{"n_layer": 15, "d_model": 128, "n_head": 2, "n_kv_head": 2, "head_dim": 64, "d_mlp": 640, "vocab_size": 1024, "activation": "swiglu", "norm": "rmsnorm", "norm_place": "pre", "norm_eps": 1e-05, "positions": "rope", "rope_base": 10000.0, "rope_fraction": 1.0, "qk_norm": true, "attn_scale": 0.142, "bias": "none", "tie_embeddings": false, "parallel_block": false, "init": "trunc", "init_std_qkv": 0.0797, "init_std_o": 0.0, "init_std_up": 0.0797, "init_std_down": 0.0, "optimizer": "soap_variant", "lr": 0.00677, "beta1": 0.95, "beta2": 0.95, "weight_decay": 0.023, "lr_head": 0.00763, "warmup_steps": 81, "schedule": "wsd", "decay_fraction": 1.0, "decay_shape": "linear", "final_lr_fraction": 0.0, "batch_tokens": 32768, "seq_len": 768, "doc_mask": true, "train_tokens": 200800000, "steps": 6128, "dataset": "wikipedia_en"}
Each number is 500 + 40 x the weight over its row's rms, rounded and kept within 0 to 999. Layers, rows and columns count from 0. Numbers have three digits each. The size before them is the row's rms in percent of the matrix's.

# layer 3 MLP down, 128x640, rms 0.214, rows 0-127, columns 320-383
097:483527528556487509487476522483394504548462491476510463450573417442528543514489523517449506517455482516477474450458484412474470500531553473516494515487517580469538519495459529479590573539543494
091:466552437475532486508503536515474506574483549494526478468470513553497535556479432492427469516449525459459481526528478554494504514535531489454512467502497538506445530447436519538514494507472428
096:437440433546505486505559590516508550432538526474485543542544508501557498531505524431502520520538468452579541465482492523451500489509521457544481491486500543500416523526463505517502452469432482
114:517553475544482396507549592533468548420498464468495548546507506447448490523480516565539554520500497406519449471530458522493519565514523394446536501509458491542543407478524493477482504487483503
088:537511513492525488455425561571451476507527531479575466435581452472429532485512453468493440435501490510493469471498552494531481528463540500451541550581491492484502546476528533536540479509532546
096:491436437477482471579486520467530489591471525472502416530501513517470463552441486468440505408458531533457531460467584476546495510497467467515457483472569476509390506612429504463499554462513457
094:472463500528483505465515415534539385530513486546448494500545426496416465495549431509500513520537438519510482463502593453460486448481542541539486507541543520524489457456472526432520528481424493
107:572473527495551465521505469487501498480507445512515505475442513529458480472539454575450432502407484501531524478477579429469519587471495451505537496549487430536486535489483505480561520519422524
102:493435544442473463533551452460488465549498479525485481448486477553503461499476500467524487505478529541491532527435482582602479471536497494538496495484482472540493449519490503461574464481525455
100:574497493460474472429474458531463459496492460555458459472520555537550452449502511484587487459543495580481534486456452445477531437479501560490487510542491523497473594411553540431473442492561452
103:517489507450554561433501469527518525526507474560529461485479483491531482457502507442567533500466535509505543515444519480566500578536478556494543416472544421486483491531536434449440528562469505
098:483522458456550506498589527561458389461480511442510509432516497543500503492516508550567474488492471504442510489510498516510488477454525513480541468472489524476499567527525427531499482472462582
099:501569472453434538452459482479506564457500512438545504463464543489471496485463560462546460404503468443486476463541428426500504431527513463520522437572409466505510462520457490556545548498490528
100:413498524530447467527582512577489505384491511474502582554493515468445500533554369477480554500511578497510496510461474482476491536508519460529466498464593481503513545411549520455518490501444556
103:541548513515541585525460505494521508494505510533453449489386481488503526494544605463553463506484497524530471480449422566558512547488478529459482461520568533510452523486457446423484509519490511
105:482489452529504467556555512585460487454506525517468538569516505459449532460571473507501514523404461505534484484431486518514535543487507512423484549542441528549527507521462511490555505482427495
098:525483461508498487553488523452523532480493468479471513529495387571534528528517533495548470452504516537447480492536521535506552512444486558449516479477451498571523454486392514566473531490527523
095:566491524504551522533539440527493479487505480525491456515471509572541488510497434467479481502476488489455533577538470535463492449483503514463550491455473530417502486498568530417521497498530489
095:539502493499500569460448494457486491430508494490525511475480436596486445489506557536531486471484509523472496476540521550552559498505471503470522520498478584483435495515467557462499476498542499
097:499483507447509438536532497481579494490505501381564511463468486527514547487492523491519515475539527501467495480518463539579477442479531486572479499496517472541521528489477496541539539494453446
114:506424494506497548462459445429403552548523536516497467547502484529548493497403492482510428540501506527467505505491522511532461496492513572524495510543541454449528503523511534449455450523546474
095:501450423482418492494448547581483468476481449496470495464467635519603463558488482569563493445479518480493465477397548476458481459502495484498469524447540408548520507403456517524474562455520538
109:513537455475484447499468523530494503492484463445542497530435492524484495491520460440513531508466510424510533536549519486445516463499495499505502509506443551496532458472561502484572505453461486
099:515579528500475458461565522465506532438467501442539455484564550466503509522518552532562497465502592440509480554543442493493502490497451491439524474542486443458515537510469495483459528521494438
095:552486442479569472450528415483480508535484505566479499526557564518414459569547530525470497460426519534551541543460522400449493515462453513496522484463499557503430505474464506459369539498558539
089:508477509465520472479462513538483556445520456416500481429561443508403468475499576576432545484394486403497471493521464419539482501496490484474504418502488513544485469418495471451528617499459544
093:497543442411455465503458559516477529489535476485568515445438494513526469481536511503502478495539445419506493487469483555498476476467484408451595519487469495573467474482440499516562505528483513
102:532440532405480452530544528478547544548476481488465478606489474526615475458460526473557529607542502573490464500457533472523489535474486457495495511490455433484542484435533509473500557513492483
102:491527519505560486561503542489535472428496477475491581499526544514479540534487438500477505455482469510532407475498522474453484483499529475474528455488498446449638434610561471560479458525500463
103:492534513552498450530522459534539470498530487484487487523513500503535547455568444454486503493524503468542469476526529502560527407545512511548527557477522524511571530437484522483577533482517507
099:428488459582450500428496497546451515467468426501494544409526563449452537577521452495530573470490483518497539538516574505493544496502519518572508504515585610499546531494563574505446489513406534
096:466467510579503479486602490508436489429541585535578499511557504527499437533549470520468488564508475523531471526501533452490539497528521509379481515539420493481535474475453550573494459464552542
096:445510467589527521473482517496475475501506476502557525506465531478548548445563500563473507521453431459523502559498538504511552452447543483472580526430486520508521545451482562479464430481473477
095:504507481464450561478491515494593530505519434448489558538480464492468486402461466469486488471498494486509410511523507476459421454464500491481519502509460469447526490497501494465529533532491482
118:529487504557413541466537469453552558489482460539489491517535499477511529363499555510536468574432459479528497572493455478494522475495496486516532432479502538501487501500468469496473507580427557
098:488470530483488480424464429460531537523456428510459434467456511466551494451481533492474466534476502541483538572490529562469414528469499535533454484495557526523478466536607513498436569507504516
095:507473549527501496503502435590468539487511483475508509513415478392499556499540491494425478510503515559391470453503546516488511512461479482501492534461400462551570604521561471584466487481442495
091:528470506491479515527506515511574479505474546529498496448463500610469522481481533434534579489565471464542508476471566461498539462516460508581466487510428431566531441490519548590495476434470514
095:474495515552493566512520506565453465514452532500505544512537499589399513519481474557511509537516482462484501480457492455464533472518436417476508493503497469456594517497475528505531521495594497
102:445584497546435454537554588616426478453492565482504540467411462479447517528562471467497487492512514480466507519568572511456493525476474463546535469537496506526524508491488477537506479493545503
093:551505512485591488513580576440554501463439515449561551498455524462572436517538489534505544538535528516527458496484533423489507496495493461521500454477520503452538477531563486506474511573540526
102:550461476585520565417479466464509444445488531523539451524552481506576428535529450511481483527431487495482504464428597513533445485461541533448501517489448498530400462488410529470490536490540507
099:430527568558575589468485509518529492538470496487470520517527560558533380416546485534494475443539496517503488435529527567499560509446470500440516448524492547496527456509555487515526518542499499
106:469516430462517522523433563519572493468487479437542467440543507520562537520475484513456521505518511505512473528531512504535488499463513466601525480526443571497514501488502553539475485510445552
102:509504551536502485473492448541494432514528578546491443494533470524555441462508463501492477590453503541514462505508505535603468479518514517487503482466498456508478471492461520433497523427459487
099:488564488506552478555542465533557562486526566407462537433581543431507404516523477568505527538500507497481423451484534499465504526522502447454485457510522460529497484564547498494536477483507528
097:427587498517478538513489613549540468442494435514497501535457526509422451428493500491479464594459467454436436498512491470535515434450496498434454550431431415490506470514413523570493589521473571
109:459577507519532515491428584541486537509524460534464557585487490442521533474476553493510521464531527484496521419535414462493589553513522509602492459502478523508540440502465460480551513489513514
095:515510496463542490432499491521432557549477452539520529530478569539509543517478486516510528489490532569545499509483509480544509538510485553460453490555491536513616587554507517460501485503554554
110:428524535577432481470514529499516481490504452466531553477450520449460460501521554538480573511551579516512476477519491441435516462496500554530523514472529481499508525441557557571554527518462469
098:449540451535474525544447563560439447499520522522500529479520552496505501545510475428560455487553533549542563514512466500550464444492422441521485481519489402475540500621445484458498544500512470
096:520453557481555504459517560486488517546486493480431593447479513553522482476485548555545493541504463533510433540453527556527490468478494479420537505473546448498561432502478506600520528484438498
109:551461497480485454436404464467567462536511493449504575481487485582576475433469547498483501501447432587469381539480546517453510496495511521522525533547521489509523550460449476501530512484506513
097:484484483510476455503507448451448480448472506465555502577509549564465462484541517533481529508509542518515516457523448484553494451463475522510498553459573448487471450490499460444568511505504489
094:473528566476507470492448479448501589500457493512495485540536472476523508461456506516496474523538467521480440513509503541611540535500477505486489480498500533470553498528571529437536518540571471
095:520466478492540578545515438458482532522519499475445463505538432514460543515455539506516523421446489521474481479532439505580511411494506513485475534524458517457497537459510472442492447497553520
104:465440535475528517481539488524484487514483522546522439520550583483484487463526569540549517486441530535475579551463481467547448419481532575601562520451460488424489502597534448482476518544439525
104:431589533479538484527519565551552463464470548444461527522486519538487506547561517502515523500583476417544441513521488460438483484491502452486514478513453489497477421509486478432529483452493519
107:518414582519519557400452490426524513590481431555440470486457442542462418528504506460450480491492539511482527555494511478546518527514476500519495490455592490499475473501545447422434475558556545
103:523490540580534551436429484424535463494497485514508462477412487495506397495503465442426431531481477517539517481509501514566473491479448475480523563517507417509462532483483479475498564503467471
100:525516517503507531473511470441508451520475522540466447498515526523433566398509556485554498480483478525500446462524538506495576618504513525446570479463548453424480540535534438488521540476525528
099:542521502568518564476480529485556497477523505503489544514521552466433576541537501488430482505533575416484461505547518497473481481535483429566507467522564523516524460524545482540530545466509511
101:518438478481473581578564544558594583478478534526468566529498377506480553490526440406435497559514527439497473579478516472442498528491493478567458462471496383495493551502414387542537422510518510
095:466539569461496469565364572473537451513536498439565517501543552493470531430542417496519511471560520502476408501584495475474503546475507482505527527435456578480455412561407525532570518537527445
097:526546464525510509524496474479478472486506457459521446390501456523519526496509512410523499514413538512511545531567505539473514446446513504560468577491633499529459560469531465470538460465416493
101:491437524493511503504537465527486485567566496616474453511509505462471544405467511433461493433486476514471555538511452473595479465485476615456516454448486512496492591541501454413443548452540546
102:525468525502473526472480501506554550531492480465482554479535512514477504468461480519566497514535551545524453456505483583547573508478489481493463479485508503492490565441395534524525493469405482
101:523422542556550490483446488558511449570516486522458511519529552559514477447455522503503489516486470546564484527463455481469510542482467574508497515502518480480432501499566463466422461508563508
097:523528542531465406473531502518447468418505479520522529511551566582463505549483510487547474558417490415520518490472558462562541520489486497470536510469506475460494474546510492504456514538538457
100:426448465613508517472473522461531506519523427521446467487509486395526534423537506545478465549518483564442528498424575513582494569490501545443490446500520433511533495520528528476511542561464529
100:517545521530514529504493516476447524519512538529473494444455510503545458526513534487543421540548532517493535479460592626529515470478490547482475557494569508480441532569487478532470455532532576
101:454506522489531515518482578561508494491457485467512557523520488481489429475504444557587514584513481507497464539442493502493479465486547439524446517510502461501472440505493470530512389500483480
095:506521550460541526485514511508510473513498532452513427477452547506488518491515436518475470442481457525520490467505528455515421522490490465475481514529511521522574490465539488496491518452592483
097:567511499513479523486462488431451428449515453461544496528456456535580486551537491466494493488516490458492508522515459522532443447503516518472478495497506481492457565490501431473544548568546474
104:518454523498560527461408503500514498539525499551512446553519575488531554511558534451470482442502524475496575498506584469484515508532501519529565502515488514446471487533430498488389529553603445
108:499568472486527529529469440433513492455499428460521469479565488471416472524499494521517454437485517430536555464527508471550491491472462507502514518523504509493585541481535532544500471493516468
098:449510501526476483396490499467508504451505481416527488434525444451500540544547434487557466547523452461573488535466562495415527475548513453504469534498517502561501515501467556509492510491564526
105:564460519504522499502520434530512560526481515592509428500457602547521499444506525420546479518532501476489573498466497434572465479524517487533537496463529485468426581493477482512491465492445516
094:475558557499454537447493534515476537508522465506482452465500491464418498480481490440494504516522468479469523496543529502482516544562420486541524497560516527487475548529606547488518498500565524
088:592478554597546564446438510494477445491506511502459518439543476479475438530439510538539477530495522515524510555552555496516434471506476525484482483586528445481475455548489444465478522442474460
097:481453482489506428586559518498503536451520464518468447444589550533527500578560550471492494514380570477556541561487509549481494527527472479499532501434508419484548548519522455476392475548500521
104:420560585478505566558518492495516451495460445400485502454520503499456546477488398535540514462520435474524511469533530514529498508495519485523522517538419516504440617574498646492513497551527562
098:459522484487516497541480465469492519492545562506479427581451539533393448490431518440495441444439472541493532473506468421519534426524536533529470545465514472512440533468495562525497476485582475
094:531499500558520520486521516521513520526491538498501504479525429529499543468445468467467543567452474515459488513502492560476436471529472480504505502544529585475447533503487538437494525476502540
091:468567510497500575485571474506517443425493475460508438515448493491569432466455490460545558494470471458553497477541432554557477550528512516581495486501445516512516506431510540443499496492501451
099:448571527519500569480440480499442514471492508473516459546516553460419364562548492476455532532493504479513617473478529484519521500492515517473574596522506485537506573569526519511540515543561522
098:511500447453474447498515498522436473493533488467517472452447488538629485544506483501539457513518468557511470529450567519437472560508473516464430564524505511586490478509402567580473572419536535
105:504631523511532481425441505530482463530512464498555493466462562453487496464538407489569519429519521536486468487447452493503533461449522468375528518501516508539532489537539527481516496520527518
097:497519480500487479518465512477504419511451537499481507467536505457490520456504531483505514484516491463537517479499555532500575481476576505528534422512463498514557511606453555499452531509586416
099:517496547484497599609556447522445525493522561561495443465476510514514538526449452403571493518607513552531459479469592499534567517532508477511477509492592485479421511479536549638473479484547481
101:580502501473558534493470482456439517520519459539513452484443517532509432432497534471493470498460502490514553486526516481545506529514525492526505487437550504529496520558477460433553437465477475
100:441484505543587468452490499409628521452484476462437580503524471370489460431472419521487534528473503519573458488475547501562476478516489497469488561487498574445454491562413520546543484506549544
095:469510460566445536559538552459511547511466525524489512558518541426537521474495434458491519514466575466496465519499545551490518505506527493475475498476442492550553408488499526542499473441504531
092:481452457495464395517489499543517452514457514491493480524472530491459412563546483572417499530503473527512478461471474463450558465455499519420508535510494467515479565496558454556479460433496594
096:470580502443540433523483508553477440499520572402513515487478501473540448460567507574441498551443495555498503543496470481583514473541466490604482485532482464498527513524459412472514482529498540
115:497428578541545468519511532509547457599506604509501420479469476555481536543492463509427493479595543557446535521517506519508469473533472559550506528543478519482458516538424475467514507497506518
114:564551526521511590490524404516509459563508474530425463545512501486477479442438510506559513499505588527525542487439520473464531520508459587426526547506544471446499575505515482468552475529453477
100:427496453516505533565604529519536538451492606411491555464494450580495573465468484477430455532521551552407482534520489566431468552542527458535492467516547434523445503455449453454473483547549461
097:468473495512494480547520472500539489410500545456513435475512472536560544451503523494493494509496469420464509500501543584505488518508528475496547504555527543457476538479563489534494511535461526
122:558437567521508488389423485475451467540480498552453436474551458485506545524572562470362475444456526538509581495572456567546458518496494590451491442542537582498456547524478503433465511559491474
095:506513454538428467529427527597538518444505511524494499509473497463492492512456511558557499504456547482456485571493461522472566443503516463548439443520577521500563509591586495553444523526474503
098:551557505445499434496528516513571511515484449458463483464553469447545530521476541535502489384458508493504514469503568562521580498535519494464490442502497492477564403475493520528552487492467463
133:430487541520573564451514533466521512578495532478519455429486504488452546423506541482387464563539520520455519456530526492492473534528472581496528493478560592529474585507525477467539457506510502
096:491505571446565532433459512494489480570532557552533563556620465490512527445469495502417520536529484504495534574495564584560524483497537506583523449510548555539507472550483582464484487496521476
104:516506468557519473490498499421498509488560586441523440478534491553546476537471485499511564489478562518542529466498541456501520623492473455455528449489446536512469561448454517517521501425505497
096:442548553472540544476551503532534531545505478517538471532530529502534554529460422492524467486537459492502511480491536494543464517529476454446492499483608497498450480471507497451522542483507500
103:472486494494497502472540463511438484492535569500523507466440485565492518537487534568575452544500496478535566425442473528448431546475530598460548449462483514428562536484494422549536551502549473
108:394487519487468535489507479522454418412477504424491520479532489521466464483508485512476561491450457408513479486553507432555421547554441539478485477561438530494464449543475476545473466577510546
096:527430520521520442517531513553407498509459496525442542539483518463582393503584484529497549517479500518440525553495477534550425478508483483537547499472459518466512520493508462459420542563492527
096:501483457483490482436484508474475541475523537457477522467462549602618579548475508535486455455482479523499450499451527564510479488550504473525517504487537501460511460440502478544438430491631528
101:484501464507486533482461465512474477494513441494505524479497534495494506476491511510482463500454454525422434436506482569506474504506484440500483525498482549504419408583515565522503525410530482
093:505537506553540532457416464518577496472522470458481480542464439510449409445517502562535538480528493503491456526457493513485515456503503514486442577511482540523470462525449423475528478537531532
104:525492507414470501564509543491495552502531514549562577511537545491494570509509553571504523487532545472508428505407483521502511534467520465494463480496497544522513411482524440477438461454457498
099:529493566448562512566521480489457480476456442421456448542471432496549507445456510510513459419460548476501508494511473497547445430515486485437490512570536503548485467543510395504553515419515463
094:542494442497490559441515541462480478476504489508543536524524494476443470475541479502441476499558495555517490480513550488472533480482534511493523544538432542514504491489461485518567415472542461
093:556495474470473481495483512567546522407533420492493460390454529505477495572463501516512465444456482443530493463533483523492496493547498494475489496486519538561494502533486502525454528522568517
097:478539506507534515404419462462523498490467408514481489475485534540498571472407574516501434513452455533475523549501447484472479444521472524554508482549527457450485452499482477477517508508502486
091:530450511473404525486493462417471521536513498539476462491486554483494479519451535477518436435488544513455510514489561539524598461520488530534459518478559551506526504465560494523489435497570543
091:513500477480465537490464489413522462591501478517463502462433463451478436442555434488498471499514544466538488519471564413493434431499561517471543492457521474454510486450511579520502552479545441
105:483504481546545551444515486527453543543512471562471473463464545555434486503487523427513455475506518506497525572440453461553499482495477523547488546485470462476541583473473541527495489544538482
108:561434529518448531492527521456516507499465543599496490492549525458515624471464556472455461498534480561450498517494481454425480530513503513469491499527532518508420475525558407455466466535488525
106:530408515483512600471515512465516486537521488578495515492506505498534443433518505580481452489460459528461498542511498444551520488491514493463526458436478544502449414501610517472458430468533451
095:517530518546467510528517561580547485451493476500527530478503531455484516455566505561507576512486569452486482540581461441551606510475518415567469427488483521459516510515514527474543468520486426
107:380533465495495464504544524495480525496490578411549540425523438535514496564484435501459517532511547508535437534503484458484564514482468432507447474475505506534515509468513546551539526510540494
103:466469557466448438544554457560517496484506401495538482455473546523526506514473497514491462452477552495488460509510541456602472515501486470443503460539494547522483485484477540506475499527499499
098:487466475513497498525539491497531455497477491459488585542577520489505539495423516464535520533570483552469504549538506413437496529457498479407443507448533450538493474515448529582513522478535487
093:455467471522528523548502473548556478463515506511503538513464540554489528542536435507476543517538536511495506549468531560498487419497575513451481565470460465415503540524381485550482528548465472
091:518442470468539451431508582438531535487500536450513528480451570473511499489510461495496567509581525410488549516499495509493481546476520525477494500483472534484478548426437516582535478544485547